python train.py --vocab_size=1771 --activation="swiglu" --attn_scale=0.177 --tie_embeddings=true --parallel_block=false --init_std_up=0.0487 --init_std_down=0.0 --train_tokens=136800000 --dataset="wikipedia_en"
Each number is 128 + 32 x the weight over its row's rms, rounded and kept within 0 to 255. Layers, rows and columns count from 0. Numbers have three digits each. The size before them is the row's rms in percent of the matrix's.

# layer 8 MLP up, 256x96, rms 0.279, rows 72-216, columns 0-95
115:135123163121140127162201164141131142151120148084122145175100104189120149140146105138112130110097155220148131099117141155113076123122171117162100125089131109111131164145109150172129207134109151133123106074125159123136091132180218069140100151178076170182115117108086130074094147102111172086
090:158140142121111123147128117110106084107163154106110154102147122132150125100107080154098030156099151136091076157085172123132150127125115129147132177070189087096128099104148090154102055145121120147155113193138173179169121167124157103169201122157103129169175125174086126073129090120122087095
110:211119179108063146102128170078091090109102162085150099136152111135113085114139087090077096138145117108109165164193135105169124165149154072128110072090042143116173088133139123148144125115194158151152111107119181148131114139146155095175179098100102098090131148106099096135150141125090124124
096:116129083128144112115130152114090151125146168125095117197192079119114182131091108070135115124078161131122111141190125171163130109102102172144121065151117155078141117059143130111107099120108151115122094073137119166122177117120113143040108090156149169153202167097170097144149115092099179147
095:098136097173124111098152134123071058114138111115162113143045158133129116166093055121154149174114156078133139136148125133117075139152122133172129127136134079086075207173094106174175127086109108179124092143121170120091113084152126066088059146103124125144147088101134104146124130159081133099
106:149067100160131111133101160150140079182039127130112081174115131154111110104137128152200140165148052119146169127145104144142094117155095092151130082121099101101178114167113174076153165132090073155134140081111110108140081143101118090123173108192116113111108117145155139089100102088129101059
095:118142099097097124134100071129139143189098103108188101149117151185156082167079108103088096177099204083135131132115128094146124126139120116114117132092131082144158077118107145150111163167167142124135092132109135180140092114131153105087191085095098144184128132172158135057147111154222113155
105:118125121086184130136189171129178111128112099171140139119152118139148149139134090139139141066096159107119125108105088170127138109113120140125228155127078107146093142160132138156209117112127133196090114218096159141088136133125168156216180110119099103150140104146114104156098143164154183138
108:157143138081139169131107104164148104113181110126071119138145148177105111194093051146122172133153102098145079084149087130189103107117093105124083140173141118123147087086092173119126160143105111096118165117090097093121145136191102065189160114120100176127187135154149100159111135132114098060
094:071125089089186072094133160100132130098115119156142138048085116131067200092128139191186140142110142113101188090078149078149139121154121128106146159166073135129153084117099093141107158162156149117107131159085149067155106156144159157148151106092152126118141108147105189174105135166102107139
095:156074134134176150108130116130133067169113137061075115087138137125073117119093072181153150138119145070115084143204112104176215112177130132142141132161090160095125161101071079109100146095147133076138112130118134182114152130166125086089143121095145109145110085183115174140167116137135099130
096:114100172141144106104161135154133171112122167057119172136098131148135134132160147139116080197129087123132140132119126194153118168118046123107136136147149042138156096103131096130146119136160084055181110106064139131160142105094104127128158132167129111078087137106099139212109168081137083169
099:049094132122109141137135178082147141110121112089106167159084144125135163122180113136101088072106115192178126111137159174115154157161137158156116138126095148113135187154148090106142099158212172088205204106113129116090128083121159096122140154120125163182139138135127137105139113122125213109
109:116186122123106187119170165114095182082181165137119115101118087162093091119147156088110163174144126115154146114125098147185127053140151133104153116097130144196131121131130194185141168105078161086159136142113097131114185185130147141147134112121106132175118156104028119133114163107129167157
094:126079206149080165110136124108094100119086140105073110091137115102171140099137059103107108126069086085144104097184113136146083125107113088111132122127133088112097135140089106120113102095099166137087129159099110166135108154103160167203160139097136091104073066082144181162118101084073106126
108:109143130138140122161115127109122139076167135172202113124127113142179195142121141108202139155151159075064054152117125097119080120169171097159119082120124091131120082144106110102090168079149156122116144156143165181097112112106160141147128158193137162087145071132150127186159163158158116074
097:119167175150083140173092141152132149119115158142130132186117153153094102179131110101138091157145157112129122161179141173085113197164158076137223191104109100133126159136158118146123140129121094170121131110079142192145100084193170125154095115061140120095172156118160135109140123127178186121
094:120175150172141192151142079102125078110157195181149098102134182174185046140129145117101152145133147115177130177106168145122133104152109124124106097117157061116133137127114159149172095192110115126119165126125160197190115117169120091099182181121106142093144173133094105161113131114105144135
099:120081124136160139094127151111097172124160081128144174140202149162186088082144113192092115136147151121134138068123155126128139151171113122154089091089143171128172077102167097112102117095176160116116125113124130126160122094179155164130184107135139164186063148149054164109180143181126114089
095:143108159160155114141153096152141184162159132093116078140226114158171188157131180098114156187137175127106157148112156136120116101095148108142086131151174133147120127116088185111090151124077089122208087093111156135148065098162103093105125068139163083118119140135109111151092177104115111160
103:125131105122071119116197127169112097132111105122137139141121164129093090106082144104093085109092099118118153135147195110159131112123103138122163168181153021206092160081127151103086160124131061121153134080096123180153106128098177167118103085121118112137187112135134104073127165091152096138
097:117085082123079116137156113178079114097103148091022117083045163144062138102168153128118126129159131122161128171126147203110110132163133143168119146196122157121147200109106126141158113198108146121091109179129121076107136104139097140145162090171103128149128122178140122125109098144145143136
082:153165110075123103121122159150050166125077143105119187159161148161084142138084121178139091168159138123159163175163097159143131124125120180080172105091146071154092133126082127115132101120140125092117154116252125180111119109183137128130154158145170120147132124122097115098088104172161094139
101:058092090155104122104166161115122086130120124132142104090107118118133169037118101136134171138160106120120141190159134091150109021118121150140155151129097118178105137142156125144089066090065120124093093114078107109129168155135106131142130146061174149142155160143070127108144186075120121166
102:152152122086125096094216122098096128135140125118097098160095117183106154183202088122111074104112171140126138166136113080152143134169093103192117092119088132098112144145153103103182113098125145092148093161139153179136081134072135158112076161139157203141068143123106142146168104123186126130
106:081116191116136184187090118126225106170074096068090130151092140095192124159149068132109135109159137150100181142092134141110133074137144102115154112080126138134160106141094101165161094129168194153132100067119092129170151089144172127118122094084157133113133124158121133109144122122096128179
097:170135123111078161199181178121181155118135172078146125145132193138174176215120173151106143139116131081111099124116137095167124046109158093166075111104130152118091074109076140164144134163157169125165162144121145139120084145142112122125166095150162102126102151121143081118161109158145116171
102:129156161148158114128166095180174142176129165123138156151174177076122051118075131163106109080184110142132104077089155173069183147152121114117107128132123102216114080109104128123130086121154129107149107101148176106094118116098071146075061117079152107143117108113126134140157129100172163129
094:139122113124141086151100093099157137146124168083126140100134137157080127098099142131107102116134107103050120115142201150102139109036046131154132113099166140181102159050110182124158141171148147145157149149139113130155082165121086159132108125111215150107099151077119106157060118100140141135
104:170053084201085149080158170090192165097120169123150135157139119138115147159079130117133106138125125076107087156117140158115142083162143160110160194152114167127155123093143154210163132101128192138112105113130183191121146134106145120148182169164156135125095120089062128107137138118099113141
112:161137078094115126117125145092094088080191192153089117160141094141133141095130090093140124078141134134148085130087128100101141124113209143226084111202109090133123124101101165152135099195112151118112188155165115095150113136120117105089174124131151088171118049146153118126131157136141145133
104:151152172110193119135123182153176057113144099184108122121150139172125124051114118173127161077123193127095142092106127128156143130130092158160134132101164197122088122163146156129164116161127125189167093128161128069089146106112109169068144102117052144105151093139119082111106118078127102143
109:090147075085183118124120126152188146128184117110140106108135113093121131068129115141194179190133122121074074110161143113106165190116094134121105136145153180124147118072169111084103122136143138141134167093181084110166152177148154129129147120093140212143110139154137161178135130105103210147
103:100115176132140058085076083127120093132157156084151102091061086112115163151098135179134111156078112084149106157087118148159101129181116130128093154160098150136190066086109095134142078117132132153152133128157164109070143178131106064059115140118144127096131056095099126116119154117145093158
100:055092136130114084165108142099151064159162134134105134124150135102086063103135163052108136124156101141136104142101113143134155112134141068136141133093141130107083170105074140139131104174120121113098182107119157182208104112091056116109128160168152112114126155104134195095044157141154115096
089:106097107127107154158033108155113086128164135126112126081126168134160132155109087055124124151110124108101067130099117151124115102147083096135116137068135165139171073105115085108075155152104065081117087129076133108109140149153178148138122120142116088103044140108106143148184062148079139155
096:124096123202088126093106120132113112191064135144193095154087172108113120064110100180137154149155157140097137169121114124126151160145130160127197123166090168089139136113107129188118149123138170171159155232146107101184146112091110092120130101149175079113123158163153121132085144124119163122
086:107156104149166123147133118201161089154147131071126105148218132098119130131107137164124177109123169082110137186087112090126129137098124154139131125107147107178127173139157195118123140101085095125144103082116110093155109146153087132176143057115069084099164109133181139151130089132114048069
097:087156149152121142123125147147125159123144112154158114151126153143164079170109115035101117134068076110103125124064135114147121066178059143094165164151145124128151168137160088132105165143121163114100115136140134115192124206158149142067132091088156196074147134120103125126152138160088096189
106:094101118171160092141137174132198126143089178081069098101135083078134095094122137128155129083156177184137134163120122173131152091079155084071131136119094134172115121127151104135029137156105163122127131134108108095143114141151153081113152099116127147123155164138139007157111132146117121128
101:146142071128162108080125069094111125149104150157139141141114070154099103124144135164174129093139147120149121122162178047108102100089110092165115041198170139135084167164135136157142136170159146051143085119162076165119111141118125117125059108177123135145125119157137171103160124076116166116
101:042144150134148185153083116140091148080073113123116137123121074105133116176118154141078135160153095115110181122096090107082131106148122131092122158087089141142115118129179149107133056078122154147120089128107158097094201135143118101086153112066148125158132130146088110119204096096111195170
097:076118162106220134111137133135146137144137118133073147150170153158156160204073069157121155157125152151143136134093131115165139150135108131137120139114173137093149204112106132108164185156088180142115124101109153120165174113143111141121104089110076211144152090111165083123087085163168081161
110:125128138112091157128157127074090145181107177124131147108169177103134150095162161078119118101095099111116126126128132112174147171131191110153101134114115063131098130215083068137087102131084075149089107131101098089104135161082077135154176167133132119127064150059145147131190101089142140119
098:172172144127123115160124130115161121116132067102113176121158084096139120168101155165127163030158097063136127133069094155121133158128137062136154098124091141135120120139156113189150141169174136167134149153139095146181122058162116128105199134146155144084183088152135115138085067113139156163
111:138151167098107102166088110098124090146070066120064171095128165146164119116188114154061128140188147099143176150125151101110130111097068144135108145146103148136129102098081126133070148149139130116162127099116096069153139062131077173149185198150139136128149166132164098136064132129092138159
093:118152128149116100134136168087110183161123108155162078101102154105136111124109129166133147139164106189068169160113126152071147067139111099075167097155164162139150156123139128134133080130224149153158159104113090134122141118142120133162154170157182118134067112143084124129181098114031152081
089:121143122185147118126139157112167100065132079118125200112207153063100123131142137140131156154171135130122115120080082099148139137097187164115143149135096104050072122100111141207081128107111169062111135136135090157146141098070090175066113137121171146091139100101140137139126155150100139132
105:132106160173092169092134060183114138060145122114151149096123112089129176132088092137082167075131116096090155140112094111111149173124079118158142172158128120165143147150094165155138109148138170162090108160129189133136199109117113096130083145137111126194101091110108179142139110165085182057
090:103150060123100103128136137169161124085177096079120144075082204095130099102089166130156126104105085131129131075060181091176131143095110122092109080149112149154141077083159125134122164116086126187117080105148091119082133166156140089103112139133088166148108200116131069143092111139129132126
109:099133131144131091141175190153132148112116078097153110122154129142157115145151116048169108104103156164106126036137144130139123120162147101130177108097174099136136138102157102128047098132149131117121097083129105162094083095158116143122084112137175083068133097118133052133099139165098205068
102:183114152137136170157126142124060102095183164193121121128130085153123165127107081155121164123117145100136158107084180131152118142192143136170152113064178088064069082138171131149124134105089107160111115147187089139150165146083106188169083119167122162166191113144100142152135153136142139142
097:201082180186170122146117107059147175148140100130155073142172137136100116129126146135163126112102131152097163161136128182166136097149097130147151141164166132183119120147064167187128132087137158140144152110155142148135126107082094100154120080148199141130085086108154156144135146156134147024
088:154107177089139151138152061116068083146171101136137163143012167134117140143143066137101151135128153113088129110120093120102184184171118179151134159114083125106103113105155137156098107090100178088163077145127139109148126163139131093096107071112117116171091119114107133116141103081093176175
106:182126089141120120092046136120121179134152106134065115106129130104130092096143162153170141129155139115111083129157079101127101090190161076163116131131130187154172087198134089131148118072153081073158069176142130144118090127142161120073118115112141129144127147111101098178085195165116122160
100:150096083137157105097143134134158075120123131103093112135101204127048097171125158123168158159147178120119147187145124118131137184114126168085108133147096127128098125091114146098125136174108095038146120108130103129049037101139129171167110100172076170107122138125143126163114140147174149084
109:183122106103074095141116112074079139117141139114141114094163157062108095155063111103106119085146100114116157165131137096150074148151159153148144104131089180056108078168145156163060170072129095182163077114067145120134113107086095133125106085095131123114163133116083124131102125133134195144
102:087124104103192142161138150084151116192099134152173150122169138124064139151094122185088143100107133110130179109158131151060130126085171131148130144113125119124112109114057188114159117138082135102185172120104146077113139180136137142143178130121074123177125160118095124130062072166148095063
100:091169119148093122078123123136185116095110131130052134124138206104146200097152200115096143089161138154112101135120098119158137080141112148069144118099170142109095047093183097134106090076107111141143102094112139120137129104100102132156174122137160122203195107159132102117134131099125074124
108:147159129138121103137155155140177134062136099129119091148104147129117148166148082174118155139191090164084126104114129156116158122059117086068147094113103100109145138162129132160135078187120124148119101150140158063096132096140151104125067054086188113207164099156150168089081130116154168111
098:109152108100088126090115158110179113101069159104111136117038096107140127118178125107131062179148101109119158092097133098157110095138096112150112126099123135136185169154129088117181134086156169168131118123134141142051131136128080121106108128113192122157174099130090147074029129101081110138
101:140119231142168135183096161132157086099166064108151148161107091103126193100086127084149116099130128114097125135042142157126084135111145132134126101115164186156108116119094099119104130153154106115143107103100102168114130098153128169094050067172115174088115123113123090106105183106152154111
099:186199122090040157120136202118180123101128106142116165111125113118121126108095095108137173149114131121172162131079123136161167150086181173099158136103184128153112140120098175162142052093128101105156148114126166093138079107124125104192154101099131093173147092080138176114120151098143148085
093:134145076190140140148119150164160073136111130141176088091125122139174181130128090158162128099081162123159202082080112116124135154066119118160106060125109147163066109063109162152154160104124121154165190133106083143114116153080098143150132116033133120138125172138096115146112142172112139126
095:143093160089092168081152149153068126126060130119124146088114138146204091158134105117107113134157117096056179133152151125099189116144118110135162135154120155087126193120170107112102109068163101111018101118136096172110100086162144148108141126123109075096082165152106136146093106119126143150
097:127133141131167163153169124182105149133214093106115116141133065146162122159125163141136157099118111153121184074116061143161112190080097163049126142142181130130157112095126109082134125205060111119132138161116117182109139125104134099147085141158143171130196107091146120128085114144147081127
098:109180162108158125149089145132121079153132159134120184162107105121127159105147088131194135162105127115174117124117121142203152180140124120132093167098107124194086066151164129145130186180102147165192163141132123139179098117139127056131130178171134144126133170107163092155109128068143051129
092:057063176144067149209125142168142142088084132092100153133175139095138187136116110123087121113116121083119131127130114156181159112097121157105079137124129156123142106155122027112140124160079096131137126150210153113116124113113129131155167121127125084086066109184125103167123120132127066139
103:166126172155163124126098124119165126194136100134092128101131099181146122174137157136115156053133105082159115187107090100092094177122136091118182136067140117121140178148068157129097123162057102130145120153118169154121069112181115109097194160169105092118125133112108095079125125129137202107
098:157111130143105203115144134123135083054061127219138178097167103126131183149122146193160116156122075097152104150122141168098089138140126151144078164122120065142100110121138109091173144097150105097106125118076111140126061118116179160134115156141107130126176132124130137159121173109093126048
095:097171178084110107116118127132125117127149147066096087150122162096138171150137062082106105136112122141077118099072124086150136078133101178128121069145144135141120125090032093140117106108075096127172112106113116110148091123093072092083119081119134133164161128145107169102179056154113102070
099:129111092106169148121138115130157151093127183105113114124195129087145156109128141165137228078157131115106142158132164128144128189093157126105142133153095109100087129136143189153141120203144094095158161150142116172070173098142166077094115092109136170135133117096120177161218160072134116126
095:115151089092115160153073158089161101148131161132133134102130143097151158066122070130121176161177127152117142160106149147155143084160114087141194103129199158170116171159111170095142178140085137136130150105165122101111100177130135160119125130158122152112125148115138108165007151150191133071
105:129088080062213158077105103135105109124157113143147168152163148117079143123144094127159151185128133138163180098115130119106108102118155125090162071123141072136178106092114086120124144143173182123081165118072133140176129074161164146108145146116143100061096097099148160138203127146161157111
108:060140110109107116163115134125173119139087152149139120071140143103125116138126119135118087116150102163130146078127153107137126054149132133107126126110093165136131093151195096217106125149184195149042159113079120109145151197200147100162163126171086150131147162110118119117078070160141113116
099:090120174147114170159166150153118089152043139139155093138143122160143178143141079129149120152166105073095128185137137075179144158093074142140138179132122139151092114196101150118109124046136085134093168130082136117131125108162136157195089117165083093164173137112111152146151184154158115132
107:168089105139119125129201147156176129161123133107128173125122102117090095096174153145156159161097127087096162161227123107169119130128145099146116128095139154152148127118161099100125126147127158096157079182160087069143106164103163182103147051156102123151160163140169075143169130191155171155
095:125046109148166089105135125086176139088139135156180163100117102161126139074111196143140143145120130102161106146128220103165119050073117140099135169103162122151097161047129158157109120136147108109168109139113115131163142180043112161075127127135090121155141129104079125135093152118141127141
079:133085089119165087142092100143146108082094113128195085101121069101157153121110128097137173171115081116104139084138148133129113115100123112118171123151085151136134142094244122131133082151170139124117142018119191120096110082061128128119167139155076133142104141120100145151099107144095143153
087:121113093158130072079105093146133140151166154136116104107097139127108138129134148131153143160151208115100174145189161135111145204109109068114106184103147156114144096065115152105115157130080152178151107152140102123102124079179111068189152111138106140179118160174138136070126153090057122170
102:090166134076159161088163145109161125138079150089116112127175112111133149085093114107146120137087132123093145110109188121177176154116126187147146162134153094163092129127146176182152116085144075099111152099118165122157255143089107137131143150127083097109136095106159123176172147160166140178
108:076152147118222162188112095157112105101134144169125166100139118150136130048116079151110052059132094124102119106096138116088166079180168136137139104132085140146053118177181113114142154151130124158128083144115130141151217140158161124147142128115099110134108134133153081137081119122121113154
093:171104138096136185087094118159103095200127130114039144131107115101078144139119163135128172131153133121146127138184168127176157133086082119160131150156094072163132160165192124054159177156134138106114140112109189074129108137141148140149082083134139119130145059174183125152115171109132120142
102:147102152129108140146148067113144122129161191137158126168139153094189111163057174126117142114104107132142092097173084094112056074107120107197095165129146045142142134134119118103154144124114141107167097116152100132209154172117109149137125107081206195094086138121140153153153107146139128119
116:122097117143089127143123139148146129110048111158103129156152173108128155114137095131098104099114140082159139104112108097147127122125083113103186180216144084157125086108139132159086111102143083130249134114157163174155087120150145063153104145128198107098141062143136125128114123092126081157
096:098115113163179082089119131097071158103048162160092145088065171114115132101121117127081125126105093061148221162193098112146155094137048097105145119113163174146142153095160143107129179207119104111141150131157124144159145103125115144130137135154150140069144124140137121153095106135127112161
105:130139106040028091126097132157120117118165189198074122132105127152118139146155051140097137139070165123143143134096099105156116126077166166160135158131069079160121103114116161114131070141098123143133140125104129133161142151174107156110121119168108117132143110174090166202106137162157104162
089:117134051149064135115069084119105064138110139175098093099067112159093117130128136153132141143122106055101179099096136069102098121153140187104126109093130125111130184060118122167148100157170113147112111145105184155131092148166127137116197139086125147152161094124093150182126094143082102143
100:107194182060145137139114098167126153093132064170062135122100190171120144109092185143108116143160202084072135136120093096159094131139101091099126176134162159091131169176132166176108139136120061112167133095126114122158168119123147127120104128170109112113170109134095121166148127143142081183
104:115119119161095095201126141159163113135052152100120182089183160114201145136098160149122159110128138198149181168114117183073093153110149076125113087108163111087151132148170112131158120149099124124166134135115097111141187165200164120126139115132132183168086115124119166109125143087112188110
097:110113112087104144122150150127173120127122128129143119133098077178112120136185105117169178166073153146098118113100074112168082130200121112137137072087060146124146167121068113117098159193107171097130154133161135099138137112138163130138107118073088172110157072108111117178197162140199140089
101:156171134174110115145170113136153080152167069121135110188161085106117132122153160082129113120122145098138081142116116114071092129079177120145132108143168141106080179146111155126107167113087162062156144072126118139167177157144072176111158177100127189096150080084105137112178101146190161119
092:170171136090120119071154122122186098148141143162170101064095162141155112137139099159133095080136135150177162175124149149085154128127147168083140085140160140147088078121146093165184093103145077087076136108107164171177162119122144133117099131120146084080095061072118153156058166121141119132
095:178140121151097126145062170110149127154058118077147153182182144172169141202095155113113143111113134119093168083076078092127138133097172125204094156161134066152082111127132155150137135104159126157140132165176120069107142120137126159114112081146105126120085158114098117083099110187118175124
106:187118119141062075172143143165135108134088159147131162090139170112164090157107080167099147120136164058147091140095139158169082210076117099146101147092162134100108157095132119103114161138126167167135166110136112140132086143101096130189132153168105126204175074105121070105125137108096128114
101:127161125179083133142178169138104150113113139113112167177118143089094139134125050103137130076096147106149194088075094201086126155173100094085129115113120116200137182145123061095140078151079107153171161123107069144115129115131123114118122107156121117133132123107075139204129114116072107121
098:111120156112129120150170115151090182072070119116167084142135138088172146176106092140133104088120106085110124127139176140096156134097191080096146108172100152109120136137130082093114146094092050084114170120093101159108125124156175163176049198061132130136097156144123135103141099093122086125
101:123122166185116073146119126124149120112095068140124124127073172136124084157156186125113192104175121066143208151131139071087127139175071100165149145127128154115135141129178160121179035122094154127171152103143146123090126164140091171120143150120158138166141161164109160102152133172103124079
092:122154148159162148079116089095100146181122143095146088153036135131193184135126120169122097106080158123093118167149108116201097141105140168134111167152188128111124125130155136097125038135136142098155084183177104165138073123173110154110165172132139153125088145121118161164156072114148136140
090:153151136118124140150121083068156076148099094147161092140185140134163106130060106093101097145093162087152108074100126130130121136163154127165205123114143145136100096161078134129155137166154071147152196137136167132101084192070102160096151155151123075168141141140185121079131129186160138096
099:140109114095129138138086190095122133138127097182098196105119101092133169082136136140182113135166140147157089150097097128096066084059111128054097089118139110151118111185095168114158157139148118160129128162146099083106126134103154124165110070118083136146162113177177144070128091103138045143
091:074103140138146103108130133142117141174085164156120124151136093195089140127137107135168107108109073075126128094098181169176096117093145113136090165065119115097103131180182168145150124149095119076143120136114141112200106195130170120152084097161139111134144107083098130107080134201047116137
086:100134122095118140068137069139163099145124116122073142127106157116142120084180057171122091077064061115171120183058061150097109137148160129100076187108134107099140128146111166150145147154133086123096091148155164107112116131173127123074133135155145151143158133192161135162107133155142186106
096:096095135143131122122088094088157132127099144105106103099132136096152161161143193123133131132116070169114081117169123134171161125101082113144053142116079170217103046148172130099176129190117076110180148113186149076155134102134097131134097152159141184130090121123165145145127154158132168144
107:084164115134080170118104144128117149131130128081128105158007135099105087101076097117097139073110135104124163123128088122147157094136128114118119147126130162079117124142063136139099106122141137107115193090154118162186114099107112109061119135153131165180100188133143054106140126084166198120
093:195098120103148124147126143061138160077144143167156163188133122140105130071113154066179099166119151154167156102154092176109119147144103122145127067129192209124123144141107112113211103134124137126117072073101124132122117142163170106116132121092177122103110123145079106132159136092084143194
111:245127119198110101136101086120160110141040145102099119105124127095166168141121089115143107115129117102132158092106092160149114070076166133078132111112161126158165137125128141185117077124096102157152120090131157143075068162110149086119156127155156128127161100100079107110157168075114158145
106:113135102150177067194120093159127087169148073149122147153141110115102090121208161090136117141147154162135121180086131107037132057139122109133115150119159110164118115095034084106100100111085122121094149146118140110175092128062155135146097115143113138093126145120197123095112166123146108138
099:096141114137119150179131148125180121080067142104230117104157149135127111076075152088160169098119166160120111107144086121188178141171096093108088136094164101106122132120102122159154160057102106088084139111102155048139129138093137177103146160145127150168154141156126102122107101122109071096
098:153151144123138131156144190135161096128142188122152104124162126136137108138089076154121172187094117179172111205077185139105119160122161123095106093095115112124170100132166133063118130169122171127125159144170150067126096098174094159102147128089192083150174162136124091125129056114096169120
100:074146097098113158054102166123147125137143203154180182092159138123150121155124107087113134102124146071163075127130158138034108140150174084101132154133191135101098157131159106143131112164131108135114139129096106148047169103099108189099104087128124129147118180109075114118156136139143182094
107:111174117098143086173122145080126065181099173136155162075148149128136105110138140068139109123134179167125114130102049151105152103071127090086174153111148123138165095151135101102085064156120105076134128129149178109152066098166088117125180165125058131087128170107104158122089138121160105111
095:094154090156134145134059151094067144135151106136124078137138099214111060184150108182182128143120109125158115103170116064102125077201125093165139080140064106062136181126117110108116114140126117144087110117119094155133109124102150139110211160162160099149142126115129085119100137136146122133
112:147158143048095152120181153115077134129143111103105176102075159101119101114087123112062081150137189163081153126088126111135151101106126170255127095135114140132151158177077106117131124118116090146079105110099109139152099105098117188150113148102143164126149145143168133111093155111117130138
100:186171130064169130137113165157123129130128089127151147116112126101087143163142174194136148182126066129106106113116143129177140160131126108126160142153105099133159174106120179192113156116136193092072161138150131085148126138134151142096170050090071114127126101146040156143157178139168140170
095:118076189164115132093121138119142126137122135147097110116180132106116130157137120128191124145116120064133114078139176086065117181187089103112141124110173091127155106145081175158109072111124104159136176170068169151180165161165089099096192137107129112113133140078176165135167092141078149155
110:098148172101109105110060141209109141130119096165101169016086169150184154114113156150114146120142157096111139094129131115146148056128114102167136149092054108112146136114126183160131098122126090216125142102142111141098147092146084156132174113125130101103109130131141193170143101097125132131
115:092098143110114147159081139115114153071123119149154134105154112123176104145121133117145059104136085115135063104174097094133173140133104132212139142184100140171135118121096120138143135117148119213148124180139201213138143109116139081107109164089082149149094078109142150080140127119077135186
095:121131155101143146110141171146156154149221080066119092125154069052146102056130100131180150152169111108168138103099133153152108118150077150094123123122105101160145121147176099180141128105148104147083130144099157163182196132110159084111203125175144085135135115129146090115115095136156110156
113:104141096104159122102125135163186081102179124167139155119172120103076168079155114134081114126115137152047104161143111178154105102077187184111133105129153159193154110106178133153194151160085117094117126097103129070146190214105127119142116114146126160140144112151150141153107146119107172101
106:143191140080115180123116122131166097167187146076084099116131193115118105059101177135169162115128177119166062154082131138099119150129145124122137148123185097143143077132139169120147132147129089120110144143118110184140108189202120103148138162188166166165099138129106154138095048120114116132
101:134193166127069114210135103124108124125116134181184135158131128203169138127119131065156136110140122172090095101109095079143155147152158122206108104080117157150110134174126149132125106123130126116098152143128123159155132090132113129054086118183166080054173159125188107142156112140107089122
102:132149168120077183119140130161108074117133109090120153128133085133194181091144111137114154105101113156181127150160104174121135066122182095123177094109098110117035131127110145159148148150176079132143140095158161122125132114148139040149120109077150086221103148142134131095131099143161169144
095:156170205149175131180143167151093150118143153143080133140138115141071133116170107146120122144108136184138173140107133148208045086163114136176100122143164142122081074163158158103111093147084141185158155163187156142095132122130094130160184121126104112073102130129093147118090142081105156154
086:114100171145100181143114042175098113103158127104136156088186202098105116165160087046160139157114140152086040119093054169137137133129146105129153094123149161130105152084092142154102142132147136155090119095141151173103162118115158094094107125152111138164109143130118199087118141129098119113
096:110098140147158083143152170105080135115081059138148186127117156091157193116188120144131111125107124060147184119134167124118092144157153115163082137062143099204124123130168121119134150140098144130161141119187108144169119128109083080146141115087099119099143113113186181162144118078209125116
107:146112193164094124076132110105097134083138104132094098134088162162119207083160112135133147118101138105161111107103144157102132141104124119094144088069171153136101116094167162171197129111100085071157126097196150116129105111154188146171099187085142124160151166117160126193162135081105161143
102:125110164163152136140147168097109089119155127153150091154186169208126141153102179135186137162172115122123092140164104146104081108138154036152089142148193088127131114027080161134103132088161163113122145130136139131137118151189164148068137137121106157099125104173116100138077103116112127151
108:092155148148096085104238104048150111092116160126106159143119099105081097116132142134110161171143104144070166099056128142153077122127107121106144150156110108180123083076107164135112186079156148142158130183115151088185159107116086147116111162143089120117136120142183152139127102104157103161
099:137162135141081085137108056153115092058116090171121127084139138084185109183133118203073130161124162075178131190081169110104109149129151102191092117136077139121105084132072153132152132141074098128201113136148116154147128102169104157128109177142105168144111142111149119136107143146150153117
116:177081103136103102142162087182172089169095139110155156141159084113073172123201152114136077099151171174143158129134147149131148124111121151165145184189116096126119148097090133150106191148111151089142099119153061070113109093188107106150162129145148148108118132132097064120111092097117192116
102:178087137114125143140145080171125134147136098140084146120146106135180143152189048151157111116172153095104149131158158144093097167142177119171170115113168136093096140094121159157160125059169150111090110174075073179134146150133128096077083072103142135122111132126142153094167139073134049152
103:160166074093116171131137130125138154074149149079130178121072131047173165117133092100163168151110128118124083113171082205143102145153124098136132153120111081110106125174136107161150117189091125147109122150183136147179159188144112123170141126105100170141094124152141075098073175086173134148
097:068153176112116125175205097097121140091179138148146139038182131184134147108112101149116142099114161137155105076144182089106114131175160051186123169098123164093144121129082152159081133083147145099116168151158155108122112150166117129120186159110087123139062120121114106127130142134143160153
109:124141152141070169123121158054141179191105168158123132079113126118114181100130169169182108161172130163124103153111136150096051136078075082133127176116142131136139128158123167132130108150113107131131089126192135087123073127134120172144133135087182137149116066160117228166115123117120144146
101:113129148177158196112123178088126157150095129080172165060132156170144175069142161141120137143112114145110123121169102131156160154091099115115183090103108080137112112088130099157114145124141113116164154067097172138145171134125090129126158081127144138123125061100117167140197163075189119054
108:144140157149132152078171128100152116133063164089080103114110212108109092105152129213123144172137150171057144125136111118160144105140148067146139148096119146146119144140121092111109165106140073102162119117158167070121127187117082108129123149081092132162181104116159163131125209116064136141
097:135116149068160070071122110100137126092204177097097098104179133107089110133111111133178129124100164202116141177148101146139116092092115094180153071089163056159124155105150186109097151171070125135094107115130106141145138161162123140129092149133131139090137069126133164148135110107071162166
111:165154117137098190104155119122108132154145116048139123116158127124088124132140161113096127188174113124066137148141126126153166118097097137129107088098170178069038188096092168152147111174116183085126145137107131132124162165078100116103099085131146171147114156103095183172100088185157119105
104:123121144130220077143138119148141096097123134151108163125138100128094181121174132124148118126160115113078138114163103147114133119155100197121139099190203170095079121162113168154128214120139151085098115140080153099120148145087115123197112110149127085176155091102110170156059165176123121113
103:136098160111130107173135116096119146109072127109130133126073102097128090041186128159176116168197076107092134106120160111169112135114104104095130139162141200101120159172082082104161146154096093138159101122089054181161162137087120112084115132151173157111117131073084110091107129116139134170
101:136133186115098144103059099119135104181134113126107178089112164172082125161158094135114094155145118097151087104103161105106155154118083136192065152174075167138101150137111121100102110111177125151202084123144119158116147071124048111124134162149121144113114134063103116166082194132119087134
114:098122143145067111174096139128181198157150058113047157148087179153141127104096154169075123120139116135129213138182130125187088168149094065133160094112193151140066120137163111106136138110129163108118108150158098108120056132106123131130116104113141098114144163164090115129117157114118130099
093:044195131086179147184118114099137104124152141152145110128115097122108165191111118138140125124152137140153128148172133156111127161051150122088144092103144107114201074110095114189108164113120168112163067153082083135134109101152107125114093137126140143122098172075105119110150116157117022121
112:150122066148121152121118138110126184163144127093104198114109196123143139162131164126176050175150056113120117162147144080124127134090152156144137098137112102108129097138136189131149164173085141106144130174161102119102124166110077125094170074064145162078116182148134142090093075165153142163